Part of a small language model's weights: vocabulary 512, RMSNorm before each block.
Each number is 128 + 32 x the weight over its row's rms, rounded and kept within 0 to 255. Layers, rows and columns count from 0. Numbers have three digits each. The size before them is the row's rms in percent of the matrix's.

# up: layer 2 MLP up, 320x128, rms 0.175, rows 132-198, columns 0-63
# down: layer 2 MLP down (transposed), 320x128, rms 0.175, rows 132-198, columns 0-63
# gate: layer 2 MLP gate, 320x128, rms 0.183, rows 133-198, columns 0-63
up132 107:136103154056090132114136100163118118072113160134104076123130109140143153196131177167170091156159144070126113137116106108095087102141126128138127106093159105118119115192161136165187159115137181
down132 113:162118126131114125149112138140170143113097163133120187131109179171121147114134125111167092133141137098122093139129089151130153106111102155140103123142136128126255104125103076066151172137144145
gate133 094:053143154104162088111112136188211101117133092095104147062129103085150152158165131144121121164123089112077135134156080201137163163077185085136167107098080131117140128156128131167082145153131108
up133 092:108120156102142104114133154069156098097148091089119114123173162137048073129120161152141131140112170051143148111167098118089127120129152144104135152117092101115132163180154106134116130137098147
down133 092:180134156145107108121136137095116124129150146170119166126124142127142155151097123083170134177134078173116089112114123087090126141125209139177122169159122065156143113152144108128084151102135124
gate134 089:126128117132078108194154100184113149157144111110102140161083121148135166110111123133107121173141127163147118138125105096102142105169103119167164109117157153087186111091078103146159143137122145
up134 090:143131159106151162100160121117153078102138098144151091149130165092158081145160110087156091127138186079131152171141141118116114080153127162178109109119100095103098129095156149153149125148130114
down134 095:090132164153124119180098094115142106090088149114094153116139115103135102139147180049128081101208156142140135133134094153135099120083120140170116135147099184126059142088162150119105145111112093
gate135 105:154189106123176113082100137179165135092132118101159118135140165141118156121149143143163095061122153117111104092197116163141139148135152133184193081067143185068127101215088063169111135152171128
up135 106:147165090138139130158113089117100081179096074106151141152067147084123120058145149146148135120131057148180110094104102146165100177141169143208178123123095098152135197123076121148139146127118117
down135 107:163171136098144064172156126093146149177136152125133103071115087124057122131151124130118123108110138145145154080091164091125165156121151141148138103120107138113082148110132077172122110118108126
gate136 101:119147140155153127154049059162126140159060144155114129083045148170133196113162154129102100100157104159146130104139107067131106127134180137175156125136111087181155116126065129155132134164181126
up136 105:118156110123099124135111145122163084145131090103075157110165086153107159135143154118131126105140131084087060087110110123146105123112113096141109136062156129157094118161090145067133104122083088
down136 106:180105110142071150074127181120154211142091120160128131125159134102174147099131089153155108095080134118131134068090146110128148192154177066172116074102128140082168119121126098109155129176080124
gate137 094:120126059163140093129138140121145156117099118117105153172150108148139141155135071089126078170125186107209145135155104168147115139151146132139163127155142148092152120123148157144156145192160136
up137 093:162173140104105107116095163121198153072072148141177131114170187137088098074150164103127096065090095179116079107124086164059142099103140122140114108106127132159154115117092129096127113085078103
down137 094:080136099118103150125100101149165171138159161210122109129139105070103108102153116114163109128122154117108166139061040163105110116152131143141051131122090090122101089125085126130101128121171085
gate138 104:119174168166144102122175063191132167119130127125092159144099127120117141120098073125108103138199071135088085155102084121101117177126176136099135067111109073138121124115130128120102122163139058
up138 102:107085125111172130208148096162089122093133112146104135102119113111080137149134154163113155114085129158171110139130111116127168186183067134117083124178143090155113109129134168150137082124123164
down138 101:175177156062130104091171129094091104228132153127128158156127139148127200121197134132107117129154100146111112080157151115117093105153140081120182148130111118121122135108148124126119114179189123
gate139 112:100165161117232086117125103144150083109112142133085094148078129160159101100139133111146109165148136140146109073159100125122095170122132145171163084150121098121148126138073138129141157183182143
up139 107:116150143154095105145164149114152098103146156108137155118065189165175099197126123098119109172158191158121078121101135133086094185093162100143104077110155124170096116106157138103127115159155122
down139 108:105120145120157164139137117153143103140149149152070211096124170141111175132160111106137117146135096116114082146129088161147049129151127127144146073148157187158192184112096070079069110163123069
gate140 100:139155122136187122115122049128191074120102085160083147118082158115114076104109177138067131062168074091156127130114130067121086059096118137141134110075106130127140115141124093126141127171138135
up140 100:148149169144107097146178110169192117081109146034145133087106156099173089116134151149178120125157137196160138078157136139102103156130156165242133112133160093088165090170138147153135119178156098
down140 098:095122108169126122135110131126130056124084086089078106118146128106117152075143132120112156135155160128166207163124230052177132140159126135122118116100140131126113148166148055119148164118086140
gate141 099:177115094175117138185120139148154124174138087155163136117171115136155111124157098101236093176135154128136107164060112140099109142143160153133106150141166117169130121088159114100185121099085155
up141 097:121061160107171093179145139106171156121161101120138085141132103143113111170186130086125110147102178118128162128118129111111149073116154160118118098105111052181109170137155167118146115122178183
down141 097:178099111172115129150154140154159117159170131108078124126156131190166138184142127107151177143137110100132076174161187093125166091100114104096185119152099167146146104148131143111162143135085126
gate142 100:177111164090085136112125109128164124085144106084154136143096075141119135116101090134100158098112123132157088114164109112110234116152120040149109121098090140145094077157179156135114108150101113
up142 103:129115170193156131160130156128101155146116148164138116083125119113115148160091108142121132183181143126137136166149115137188061085156129166112161175153168069193094121125152083125081061128098153
down142 105:089100078080131127143162155143109147121116161111114165126148145080113150087097167124127123136087106159183068160089108134158125136116113129072154116127121159082223140115144174106126164144196129
gate143 097:093146099130162112040106136146127114096094122189125172032147184126158091139116119141184101163161108172081148180107054120170170099087081114064180184135136102127137143115177082089139138102114126
up143 101:108119123090146173145145137128175116118163104115104114145109061078101084126048112174084158110162148139135138179135097152153103116152135178183119166104121126161130119115088138137130101175162115
down143 103:208118078152080146119144158143096111107154145141169108107130124157135085187100160096156095168145179093114118132128091103115144172055167150138178139124093148139110111087127151119126080111142120
gate144 097:116099121108156087109074121104103123095103177111168130174111094186164116129044168141118125065063111113134177083087145126094120118121192140174096125120129148182161118117128062167125113091145136
up144 100:142066138164089148110143166165109088108063123069100103083108175155159138101116136060105127092100159106118166170147152197119108092101139122143096065152119122158128160059143086112129106153160166
down144 102:140160084104143141151153131127136109089059112098133147097119110171156125134128133178117105170108135108126137146129149191148086163116127159184065111065181093102183091148154030158106127135103162
gate145 096:152184138106099180103055142111070147095127138090121085092112174121107113142120170094123131125138149151169127147085058085133054150178128117128139132130126115151163114134052109114158133121099111
up145 090:118154152154117158060083074094127159131095128097218155133131104086123119132147120088194140127137113153119136179126162174116065102127153163073185130131165126109142124153097187120125102091143105
down145 091:126098154175155101167138171136104088119141094139175125142151126142105122101159153110057133144182156139128094075139142096181159103095174161064152086116115110142122153100147134096157113134109103
gate146 103:123126129070177068172129071128087112146060138080073144134094080171107131158100155164166122129129113175126130096144106109082107126148160111165156138132153174186086116026160122093135090177125091
up146 100:146090137120133109153190161130139173065119099111160105106182139132114150108133161135098175063106095103044188104090131144100139126115105162140070107119140129133114140136129158136110109157088147
down146 101:107135197065130153144133110083117125143089119098146122098154127060102062137123134103113126138145078148103140106171106134162170096123113102124202111129108146094154081114078086114173107077147114
gate147 108:123115174174126103162118151118091140079105163082110127091093189129141165099109159153144117145106115122136139117127092115093127118202091109190148143102094109092133088151063130175085094110143156
up147 106:175136084119119141109099118123157092136147165090131147134162152082141151099163080123140150071130068138078168124209146142126166076094097158114120166069135128153119172139165203124109112149171184
down147 106:137157105192125121121130158105114157097149186161119192130114128156148116102096174160121148145150129146087056174133152079137113122114145129176152137068154137163164167168127142147000163124155127
gate148 101:154139124127128135099137164112094127077105068119123095183164049132105122126089132163140099106159158162161152165128114189176155133154173179156131147093123117106145172106120107178112057196182188
up148 099:120074147109119192104161131099063122127183089103135131084145146156119109080096157096162118133143143132147085125102111111118130120193117129126094129153105144138121118145111138192148134104133107
down148 102:108119141168090124116112110142132064107073126124159089114103146183147150134115072149142099114070172106072153098116125101119084118134139191095188133123186111095134078183181124189128166179147128
gate149 104:153119111139154092171082158106088187149106150060104126145088195150135139129130104103143140122119146139141101121141111132065115112185055098105180108116104168130143082107126158135106107137082097
up149 103:114095142099143162132095168148102119158124182145204156125109046101081118124107161093141152142089092203145128100132181095162144198140167144113109119171103083100147113130125080104107141114132140
down149 102:148077122134104181141151085095129197140133098170062131133121027123162136190148133133155134110169073089163109167133125122160153141106217092081164108106039148177147145132124093124167119119110147
gate150 106:092074121102077127137138099121107130126105117115115145141097110087122183113076165176147133075147123183094153132168098131093156111196146103132115098156107076169145051099156166083059140122118054
up150 105:135150158135141100151107155119124120136087124145088140114107076062091107130092155113135153086130153180144097094127130114176087140122056124147132176087143137143100103193207142091116080150129125
down150 103:093116143060113132114087106120171160175157185121068120076132184129172118113063149144091155116111136110173168201131105125133068159127092124065183167121140102127161111178161073152158115150104107
gate151 092:122101143081105151120069129123146146116143113124145107110140123087142099131150099070123161151123145117139139075095089161176154114124255110138158112113118119108166166072162073134146110134128129
up151 089:055164193103083178208124149110152127121125096149185146146148000114146111100158146157151137191117159189186124084106113141118117089149152087176177159118154138142133122117137118159157076145122066
down151 091:124116040071082110132170093189165147099159116127166129089170128126132188156170122140144140135141135056094112138118139113140163191129123070106139084118147120151190102174148071149159124171137128
gate152 098:158161098103172145158117136117124156087077098091153114102094099122081118118142133085089133103125123115165175099173091159154117104147152075073151107118171108143118174088187085109131104099091110
up152 097:146071093106139093124051129112189204099127140156188171111082089121103091094128161196075101147124086110112117156149129098107131119136127121164162133073133118179137152096154156182116116141119132
down152 097:088075104130162119130140112100173143088165164137109182105127155191062138131043152114125071177118156156148174121107111129113142164107131140147096118099094116153165130124119084157175109176149127
gate153 108:147192122134122140156116143171127156054136133118145140100142126138119097092134106091119043124124163105102159137138093162167189141138161157119150131162126111119161107199125050147151122198170143
up153 105:136161140135130125112126118133128055119122190148102141194115185112152137160161121148086124107158129112124109194110121095104118146136181157126180112100086155104122198101101137134185114126123195
down153 104:116138149128148091146168189087126077153168168080135142180052120110084124117109165126130162100093097102145088103116151074140110161110138096104145101147136144183170133070106140137144148104148096
gate154 103:096107091076165103117090125182111108109128123142141082110159131151111115153078170095106130083106124105029094113088136139166141166168147195109136104048165152176174099112154140186139072101151167
up154 105:103133132085160177127126175174157061116128127107121105139086094106156116130057157188147071114107160154082145115146095137137154110136084149081086107117064159170140116128098149112143113058089185
down154 107:091117107190152137088108145153132154114157069156162086093151174163112182165136109108154116126103152131114161108100092142114128165120119088147110165122172128122142095144161098197017088141115083
gate155 109:107147127141104162109066092117113173123146110194111115136141089134181126094138129082102103062079161133059167102123100073111152134131123101134141169104133111132144092177187118135150116129132063
up155 106:103068105077132113159150137102138091125090095109085180105150092113116180109133184138143184169113135170173140145116132062110143127112151135114130153156150141178077148094148106081158129132097133
down155 108:142110196164086156111157168084109121121118072145150185122080116142105141122120088082110131117082144152133089115157146119155124164140087171123126130117145081156183088150136101136178142148155113
gate156 097:140143148108080160124085152195143093192139146066126135094107135107126192163152107159160179148135089097101159124200094116143187084169160165116138084102108106114169133132074122145140116155143091
up156 100:104142103146171104194077115111174130103185120125115151142188185113100112126154139167092159112034130095090137058166117138141113089115151117128163094093152096101161156136123102162137109156101153
down156 101:122124106112116117147188118066138075148114137129095129129063152118158163114067094132102085174158139102125171101149131108114084153133101114169118187068094149162100079155168167143057116111143153
gate157 097:106190128098097137108129135110085140125096087083119118169126118084136125141145107172102065155113123097103104099096097134138139132180089107074121115082117163130163100175112140091117097032134064
up157 104:125177122158081104091103144161114173103090113104140151174148173152145153136083134161165183081123172112052234149150104162070159120122189156179101133128159104141153156089156123132125165171136152
down157 100:154102137085097172131130133154076133141109118120182136147137088121155147106161112162096060168137151111148101135110134185081130111181159102078105130178147167090138087135131138037099186106117093
gate158 106:107151104094159060147198100138157160093180111128129122119095122115138139134152204100092076115125192141122032079186093113107121190126132162107122098073127186150160209129139124089147123120141149
up158 106:138147158166203057074122128144113196113106130135123102142099124078084085126165119088106096095163120130071137141168098128134140139161140198163132117117182201114194144124153086096162129117182142
down158 106:134085175110143097165177172143133090165112144093113133094140111149121118110159148150113111139114111138142120148114152166176156080187122163106092162070156126112142114122152119124125100159119142
gate159 104:106130116051191027127113109092131089059133164170122123082150141116130104157086169084128111112114174134070140132146074130135136135078156105139128076094121113180159152145120182143144097107152157
up159 101:124130164135213121153136119070091151129117164135142084147177131058094138116167075071078108103176177164164193098117143124074123127071149121110108124124130158142110109136109109159155154117125123
down159 102:166117099092111131169180127113109143097123158149104109113155085106113105130123058126096114134111146098139132089117162153167121132140174125113147128148078093142093123069072131143124197156096104
gate160 095:065118094099064195128102134070119105131164122071106148140088086150153040141089170090124111167059123171154124126141117151117159112157132156144134099095127143143167149093106164130169089091094113
up160 099:122147158148159136160098137143098081156110187129191113128116167039091144064106107138116186101132149130081112082110117169162149136094101100129170138124113101076136115123121130171104165183178158
down160 099:185139189101092215090137106139134093178137124104162067074178099101131081114144145148085104182093122147125144113076099076101124124091140136154210174102145092133134119221164110123073119161161092
gate161 106:094186123090151098168135083078200129053139129175148133143115131105182126122149123064155096110082095070162133109137049152153153111126192155190192115145119119084080147155109083115142148115112138
up161 105:103144138088110136129128151131108114118142173107128069154117204188081111167117121134122176054104122104056110124090131139167130130065074105172113149157136119136146093126089128118111073153091104
down161 107:122112125139194112134123098167111078168081194127135170071152118124168107090144104095146103104061126135115103126129109148102108124071099090106094151094106106120086115158109156080096088101112144
gate162 099:136108136152134141143169102141111147139112125144116098126076102127135182154103174136188131114103173161078126140111105088100154120151126128168138085053150153108093116064079173148133135121141088
up162 098:157154144147122069165130115133190169120119091145221167180141163133157184090135136176197191142158136123163139133154114144122134188184151099155180116103130123113149153102136131190125119119153179
down162 100:127125129135172117110097115148115095133138074142092132113123120140148070146131138137173077120138092091064186094040124107087159180110102195114128139184178118161096075110154151128175134107076144
gate163 100:169174124092119086222104178093151095115137156124113142111100098063108101156165190144123113148120142116121172146167083152151148128144191209098128097149126128104158127137144151114091146127144112
up163 096:138132076095157186100163089166098146105123136099150093117088131174159165063098126074119081211117058155135107154144118129136087132162135164132105150098090111093098127146133129158136159100135125
down163 095:124182102132154137172138164130128160118113103115149136081114150119123147097141125129096160111097044111106088143070088209076109183101107105109187110159128160098096157118166131201213103134128210
gate164 111:106101130093101060135091107098093134115057128135134123130134156113100135130109139067115146122176107098055129146100084140085123160119127130139099059148098222108173106094099108094159128102154053
up164 098:144177137145129112160087173157147187129045109158142138101159140193076147106153128151128138110169110117153141071076102096156095129097083104097132100116132164123134075146143172133127137119087135
down164 100:144147174161193160193075126218059138131089046097076105156157166149115084139178080103099133130128107116125211115085140138148088113168081173139128135116121086127135107117129169140109107105169146
gate165 098:115134181120130148150162170129103122093136144145080105098157115148146168149151157130099162166097106105087188104229120185127103156138118144126130082111091143166178133097138134083173127136144108
up165 099:148101151111108176194144181077126115099184095121094199119179169139149145131153114106072152108087127122118156152178116186165074168111084166134121141140130141187134154100199149103138122125110183
down165 096:121121104102144172124182165170169121165178142106109132103122127130101155129187061093130112174095113149120119131120193107188087131123116091179108162140131112181154171129166168110148150073105098
gate166 090:096123110090138182154110072126122155101135124133176100172083176173132135149133097120075154144122108113169182121105082130147100125141160148177185103160134094165138139108082108130108183106087144
up166 096:117092174138124146095116137129114161178130139182159148131138061149077111085134152112147099141146150100119165131138168070102156111159113126106112191117083182119141184126128139141062146179179123
down166 101:112110141089121091142109125173131139155102125115187142151132087173121158105142255089144114127134144104134100130123130083096178129119161155134110107093086112131055144098117133116111085114192121
gate167 092:117097117154135121138086200122180141086114113196137086117163106145148119150131112079116095142140101132097110121141086124162139073102186084127133149101134150134185177118076106156106145107115151
up167 089:122154157142085108108166127082110137159111125121103136113122119147233079136068126130156166122153122197106079120093100062104105103061063127159140169151143132123091126108072168114145142144162110
down167 091:149157175116142130157108135174098129162129132141166099101117154133128127177102123096056179076104161097116119116124127091168152124081143147123136096123137141081169204135103125143138173081116167
gate168 104:117148136138141114156101141105074163062143112115092143164118173161111111144070164105107124144115094087164139059108056082089134196107172078141135141113178099112151060105143143148142059133124199
up168 098:112112112072143077185089108095071144084100150142145171118181135118154089113095158114149114118076111133104158162116119170137135142061171137136136171104166109111113088097172166155102094117144171
down168 099:148104142108148125162155105137129088105104129107110145134162132109137117123129068143131118183110167077151176178181153080128118134112155123120057129082120087141149118140101172094174136104088169
gate169 104:074146149157081181137099104075063155095141149184146143111119112127118093138084105168126127155162084087114106104151103150111149105115121101059197173081103185141201189170142144064113125124096120
up169 103:090159109137127123141115129170161130183162152110073140115077096142104118140125138185123136076152068175149049139158136141096116134085136123103146196087117136104103134112179120194077088138127111
down169 105:128114108145094115160184155065184084096135216101095136174101115129078124148139106156098124106139126114173104135184088154073189140078121161109110144090137182162231146124052146168084097114086160
gate170 113:148132118100115088154158112111131141130138099137143129120089110116144152137128156105083157161223088142092158138122080111118182155080139099167111124121151099101227161101176147073200140185141131
up170 114:113062125123136182164106082153119091159149137071141142143174125131088128124150174087219124113088116159179120081124176125143168112154124159144097090176127116196007090110136125165051107113119103
down170 106:144149122114156132145110155099084123103165115160151124107154138140121123128133139129125090133178107116086123138161077121126108143102157148154132075140157141102170136112133155125159129180159154
gate171 105:107175098085182125120180105113189140111123158128134152102120122111136125141141169169140094152156132095135104153115064136147098087121157104113131096099112144138142082126132159096149135092133077
up171 102:113134102131131180189144113120167103144103100125137126076118175155086123074141098111125152193144147171103156097157134150103137178111152074058107140154190086130083104175134128115121150171136141
down171 101:119119121175119103143081071079099098150141189112128125151086079096057118108126120099107108131104124098071184047092127145122131182153111153131136118060151127141060112132201113130122107081071132
gate172 101:157161090166087064149098128220148121123115158119048128110086127193126121117096126128151144135179114169159112148161086113151139135167165065102083143126158166148117082100103162100188119121102114
up172 101:117209091101154167101109126142154179137111162161123109157115108105221166136152094130090033099112097164082057124140154111100136179154109139130082113130169169105107061158067110135129108119139154
down172 103:158183111095135102088118122106081200097143122125136179119136135164149113137174158106145178136185122119123076099151081139158137098094157160077062136202146092165141128108075106120159119173138157
gate173 094:149108105117086167131143141139104124176140220155100145128133095110093113059084082103195064102126125063100115125162115094063177142147141149113157100071124118123156156167120150132117138136147137
up173 097:155147066055169111161179120097128142152155124198086175132093124144112119068106145172123139155149101165168116078135144118072106104126101131091153101085145164133091186174138125117081128133152148
down173 096:104147141128184081113173178116144155122146123118107141082128158124126094094194094152104151132125106110120126102108169129116108129130162176113053127109150104117191164159163079097043127110084145
gate174 098:127134094186179101090173131088085083077149187174141141116115133130093097091094126112127128110164119095148132146150062109102086101143129073141138120110128177111143080144103176104088152102135163
up174 104:117143094149133118153085167152127071131149200243105125152169095075120155109113136098120115154070124078084139128160136154159127104158054168108132141122159115172105149127051143138156101154116124
down174 100:119133146040124079142114188102144131106085141043112157139126120119090093155123175129187104121118182156165120120115145097092124132166147155121123124139141109151095182057089106168123184154129151
gate175 097:067145120159155146142132115070062137094142153117126129124096166153108157110152140123090116150198114173171134127119095191061115111123139085164151150183106133080100182123089095135164125161166110
up175 092:160105132095118105074136100133171173158120060124128106167081118153168098068168087172138138108143160113063144068156145106079179115149092173149119108092122154162138143097093112135147170100093085
down175 094:156138132133136154149151151124126117097179096171162088029108077127152089077138067092148165179136151149179139136093115090068158107056147111114104110119167154129207187125127125183114146115086136
gate176 084:099143184142111101132166193142160131137104158078101088102109106065078149133117133090124126117129161109082092143131153197162113128089115136165139181123122165147101134118125135144162103120082112
up176 092:197087096156109169055142091067092124124112074144153124177119126190142137150155158143091154106084137130132160102107189112146090088176079119100111097132127183110123076123107135100126167151154148
down176 097:126102101173172130143140093120116139110111105110172131164121147178127087114105137158084159147126136167141141120150134080193134107174131122137115099113128169110077119083132108098174129128182177
gate177 095:087174157159169083197096109123144165144042093145122096130128131117073138156124155056134102089136144120051088150119078143059163104082117134108067139171170155138155067131108116171107155141124108
up177 100:173142081115078114165167188079133173204177135163113170118120083088125095151110077144174161148161144112190216101141116120136091123146138137111148114145129122175138156158146151090138112077129152
down177 098:107136172094141160074151097095143160132110176126128116123130101099167143110163123163093120137141147090079117162153100122083116110137126109170192120168096103082042108160155147145123117101012085
gate178 102:069127122145163166090100092086076103088049058136124108141124136155138088102142152157106181047168159161068125179100090149165122144159148139100124179115112112128140090101110127108160121142172157
up178 099:105095182226144154046130138151076182167137137156115145135103118143192123135097106190128138135157147131107094182145144077152113146103191151063122069163125138111103115146156125140129133112183133
down178 099:091118146169134152134134099150138101156111179117124100103143132069155125125109122180120086127117089134137126068197103101109156118123137131115122134107133166117074127135118147190140088134117096
gate179 102:131161149123157124105160132152088110104104133122098123120135166154149115075084151131080113092147083120096150148163075118108164144171207126147151113156075088088122139091154070101130106141103161
up179 101:105106080153125118112075108150189182097121125146205134164133153151167135192155120098162140138094131147141110129081109074119102135063119059160077155141171144143138110167106124164098122052082108
down179 097:070165121155097129131147051107109122172170105168137132133124155140132094137138055117119097157125125154171174109110126129202093152093094180131134146147113116130026104184149159104140100167123171
gate180 101:120110089141155154178124126094123121111136167161115122095079080136080116191058086150155140148115128176191144053161121129126200097125165182166080158117183132135134155120102164111085073067119171
up180 098:131166162174133083176128098109167088138114070145094182140131138138144121112107151140166168163103203086130035116156121165180131139124108113135145103122092131141128086136220126167113141089093112
down180 098:113099096129113121139106093164161090133175153166162083166116075129182146141068157120148089137153099106150122130077142138116098098187142090125155173135111125135166066172139086094192126129101076
gate181 094:126184134147160070137154132110165091119104082143139205091124165064098107108173086107058146156169158129114159122182074121086147149162142119062118076081150076120126117160152128178159162128133102
up181 088:139071194107114185126139091159088178145080172108159146147133028131127165123136108122102132123141116084166159167111078135111166138062177130135160166132167128046118162178140132132122115152175065
down181 088:157182128157115089100149127108095169121119084087115159095094089082152098133096206162175124202134100099125138130105060157103137114103100155127137132143129132094119150191062112119167164090161126
gate182 100:073111084103143101082156100126131143132147183203148186122141156086198083079075127178097131089107108179092102058175092096106172174130106102110148124112140183139144142152140108090128165115104119
up182 103:144130122126138174139081113138147164101071076107129041077107112137162127123136120138097141132148122100078073122079126104070153148152132158153110106196151184160151107135167134109158194120063207
down182 103:091112134126129172146121115093136145109176095180143171094136091145098110127105188046094118109127133126140175113099078118171115138157113077110155143149101149208118078158175113104182135145098099
gate183 100:152119204186122166116082161144116152180075118132109141065116111156122125137145180111095188104165176055156059078107144079093187101135164140202121138133182114139150102127099110164122131124118142
up183 102:159113144144143130143131103185124108111154138067136127114228114164216122132117098142127172108046103153122161122103122138140103141173149104164123099117169096136127113173164143134096172141072154
down183 101:114090090120125073139122108093183126079156165094134126198113138100143135114171108067115097169147092217094181146156115072165118153134123153058099119111102147145000118143131166120162102152122146
gate184 103:110137126124220122109125166115189144102128117142088041163099122111162175094192186108162122109114154130128151096140081146128064198137137133131123035053104133133176077109110132176145141155135114
up184 099:121169091128147142119131073072140116132169108138115089142132167172061143157100106070128152161091168193139072123070123116131176141174113138106153118140124154115131174121145057136134120195124113
down184 098:127175126118067125160090052094142107120166137104128164109119156077108136145083116097135151196060150126106086158145162113100154070184111140120172126139177086095132117135087104134125152176117113
gate185 105:176142097070161156196108058085125122078105124150144171086134102073097065202102156092116131146097111084079102108147089122149110079117112184127163116107115096126124125109126085163152120121108146
up185 102:183153103101059177098144102141087127073145118134165103081134170139118104128090140167152146117136142173104165117040133137123101166152109142153129105142118110155184104099096101160182123098173135
down185 100:174104148052210127172130116109116132148076123079128128121106099121151159117159113118104186122126090130092061072090174152164128076124049098136161126163135179088127142131099093152100150115129145
gate186 103:145095127120158128140124130169176119138124174101114056148082116182105201179097171104139121183164132148089128137135094130117117158158164188171128110115161106160136157081104121120147156094197111
up186 104:102120148113126111130089172184099098144081124106116143104160099124072129104070162121125134121097109084118130150135134135157123120104098107018091141079145187191148159151161180112105100111118121
down186 106:072150149172091167116100158138109145135154131098083078163142122124169123141114101054145150068164129120095135162111123192170096163159116147149114166144102154111155121139152150066127125141123106
gate187 096:133127156155224158151153160176147100136063121144130132109150117208098087134133098094159165132182126130173109099142052111121100060114138076129076143100124133124138113146104082139107066133104119
up187 100:122104129101182199128150122082131109141145135161112186079215139142147103121138073158098123176097141088206123073127115154155127053120132100095096169129077150156131196136112142091126120137115123
down187 093:115113148158075170148184143147120195082126146134196078140106152118181205141130156144154116208182138154143116091141106121122119104142133097110106117134104164055122077158140127173085118144105176
gate188 105:052119121109137140124095097137139114161197178071138170189074148117121091151149156179100130105069117098090144110069093135159154072116142079134120093057048111142122120150161137150110066136051137
up188 106:214122157132118129136152172093168169089098132134125191086134138088066091143124112082179099122140129173097124104174141143100174094181085139104118193172123108102135161180124118161089188142107096
down188 109:106088102112082145142161125113153098100109161154102170065130139128158167116124087080165124148137120121159109110217107106090147128159146106153094161140154158100098208104068112142148149155137127
gate189 093:168109107125122157159118157131116114151101153109142117145142152132134151117088166098136140091149181098180214093088120084132175097158140135078137125166066129199102189052136135138154104148180147
up189 094:067148127104104125073163165103098147153121113119092173121085080103117145158171067187151145109065180150146111165112121134142150118186134165208108152083187160107105124133164140072185136085156152
down189 094:149105124129075158156102102173140136148099191121134091127107094136144092137143084061107110107099111122111194108126109163164098178160167092070148163067168108129081139135149170194131073122108138
gate190 091:098119137147112126144104159107125172147173191077189078139127098118155159153145149138149181183118120082168135058157068157078130136156179154158205100087110137143170161120137081139163103144106180
up190 088:164144126123167122146177109223115092104037108118065136106129159111136179105096077149096121116187143177197141183131136131128156117105071120119073087154168114085102097142124156132139113156106075
down190 099:116135116136197108152180088120139076159111112133106132128101126137094135096130129169131107101179130171140105122115102139137109084128120156114061107139136118119063082128120198126115104140121062
gate191 101:102071209107132134162113135116088159139116091075168168105136129190166127100123171121139160088116164087173142101108092100113217143147065168134145081141069136095135129111103108174102100135145111
up191 095:156137143228163112168128082158109121183126169126088168163106136131139167111176136078114137148132123168129154146124165129074097165137107109121108134095173198025075132185103130142159211130110193
down191 098:164163107094142168112143108091118102152173142119242145142113079132112149101097144125175118118122127156038123151119152111138134131132128112083165112099151068155073108121107141209196121071128204
gate192 104:102113131131083119101175103139114122115154150123093151182117160129153150130208101115100157085157147158164184087082113138092157108124096136183142136110123180148102094133129134095195112141113162
up192 098:115099138112104124164115109087125125142107113172130161208158142156140134088126181131152143070127081112096107096087091140143107187129064148149108166126084107077141092077174132105115158221128150
down192 097:113119123137058147140116076123149146148098142179113131143203146095168147113155162110146099114189103164128114124067122163112128159088070084142104155088196107118135128160227114085123130080144130
gate193 099:128120025131112115157080116136131183103096178064068155122102143127143060143087147128110107097139158128120200045109119154156120059154125137123157114163117101115125098089132149142098110175141077
up193 097:071089213120154130174111122155123120166060136134150074106105091123071134090124152132173148166100134130113086157118156100124146132154172114085136114101140162155148194171145084128120188134135105
down193 097:108130172165136184091148128114108089147149127156156109132135134128181227088160123129127165152147141139139123118148093171091132140126145119094146120131181173191113146133136045133091131094070123
gate194 104:086148103078131037150088120120110170114107115160130096139133125115093115113108157129142146121110112110136174124092105091121147125118157133160168117117223142176090136117083111138130160125178180
up194 099:080187113146220042079149164148083112158135135173136115111129131103159122078090123052108124143130098107148173183147128151182122164148078122062127107143147128144128135135100093148153142061130185
down194 100:084131077154086109096088143160148162108134108133124134193102118156155081182117129152152121138094085146139114066166160090150074098061089101214119160159107140137183077145154154100105169135108133
gate195 098:100147161149124124117117104110135064143110094086114166126085071120122097152139168137130117134144092133123205143107089112074055095140151121097166078089153123105104145084127144192168140121159101
up195 100:156114089125126106120119089059137093163126109101143101150121106209121143161118180103177135141081101135130081151101147149122121084153121176161139116115186136122060121095083152122113125113119182
down195 102:151114089102098169121148134114111173134180124150080167139127135134099163119153107138170107086131150142226124175140141104168132126183086096094142155158117068096034120160175121113059101142126143
gate196 100:118059115112173110211131114084141138142164062156144128113146113167154052107093154162093142117122116087126127059106084130106122072130177102086141151079117149178134054146134117142188115162149141
up196 100:105132064104176060103059102121095129134093116102134078142098142162121073123068120137096169156157082112128130100097115130172059143153138119110108146199178108190148161139122180159122073149088094
down196 100:151089113174152106079103128167109155095148168120130105148091170115060165152131153113127077146094189154130110171110128093099127093098146137085113128077118146080056134085167177179149090087133151
gate197 102:128115062053076148162122101055122135118129179204109108147109077058167126133099145145095121140129122168107166118165077106175150126112197112074106146108147150170150144157122148072123163146112135
up197 099:128157161151159115170120106092073136099142135145107180148167122139066121163099117084160089161140133090091121164126176164107158133177098124161143139161110184031119151082094076144118142127123125
down197 097:128142112138146138067144160147143108127134112135149108101126096137142092158099147133177188117148113137132117145171131144107103151083089136118114148110128118076232109069154089163105157151123122
gate198 100:140108143122039116150123112142088175099066173128103144139130142137170112145120092167157055137118116120157101151145095135118112088149123123143100103163152131117172125143079175154144148106131051
up198 100:135105072125140109133144121107130131033114123097107065182143149132119101157160140141154105126070138121130171183116135127129103154154160145171103184121143147166140097139106161141162081140112125
down198 100:170136078111135092118194100136137116156048152153098131133123082153085124117141128130116071115106144094101111071099101088125100123112130114099164117123122182051141075131177161078131177168135118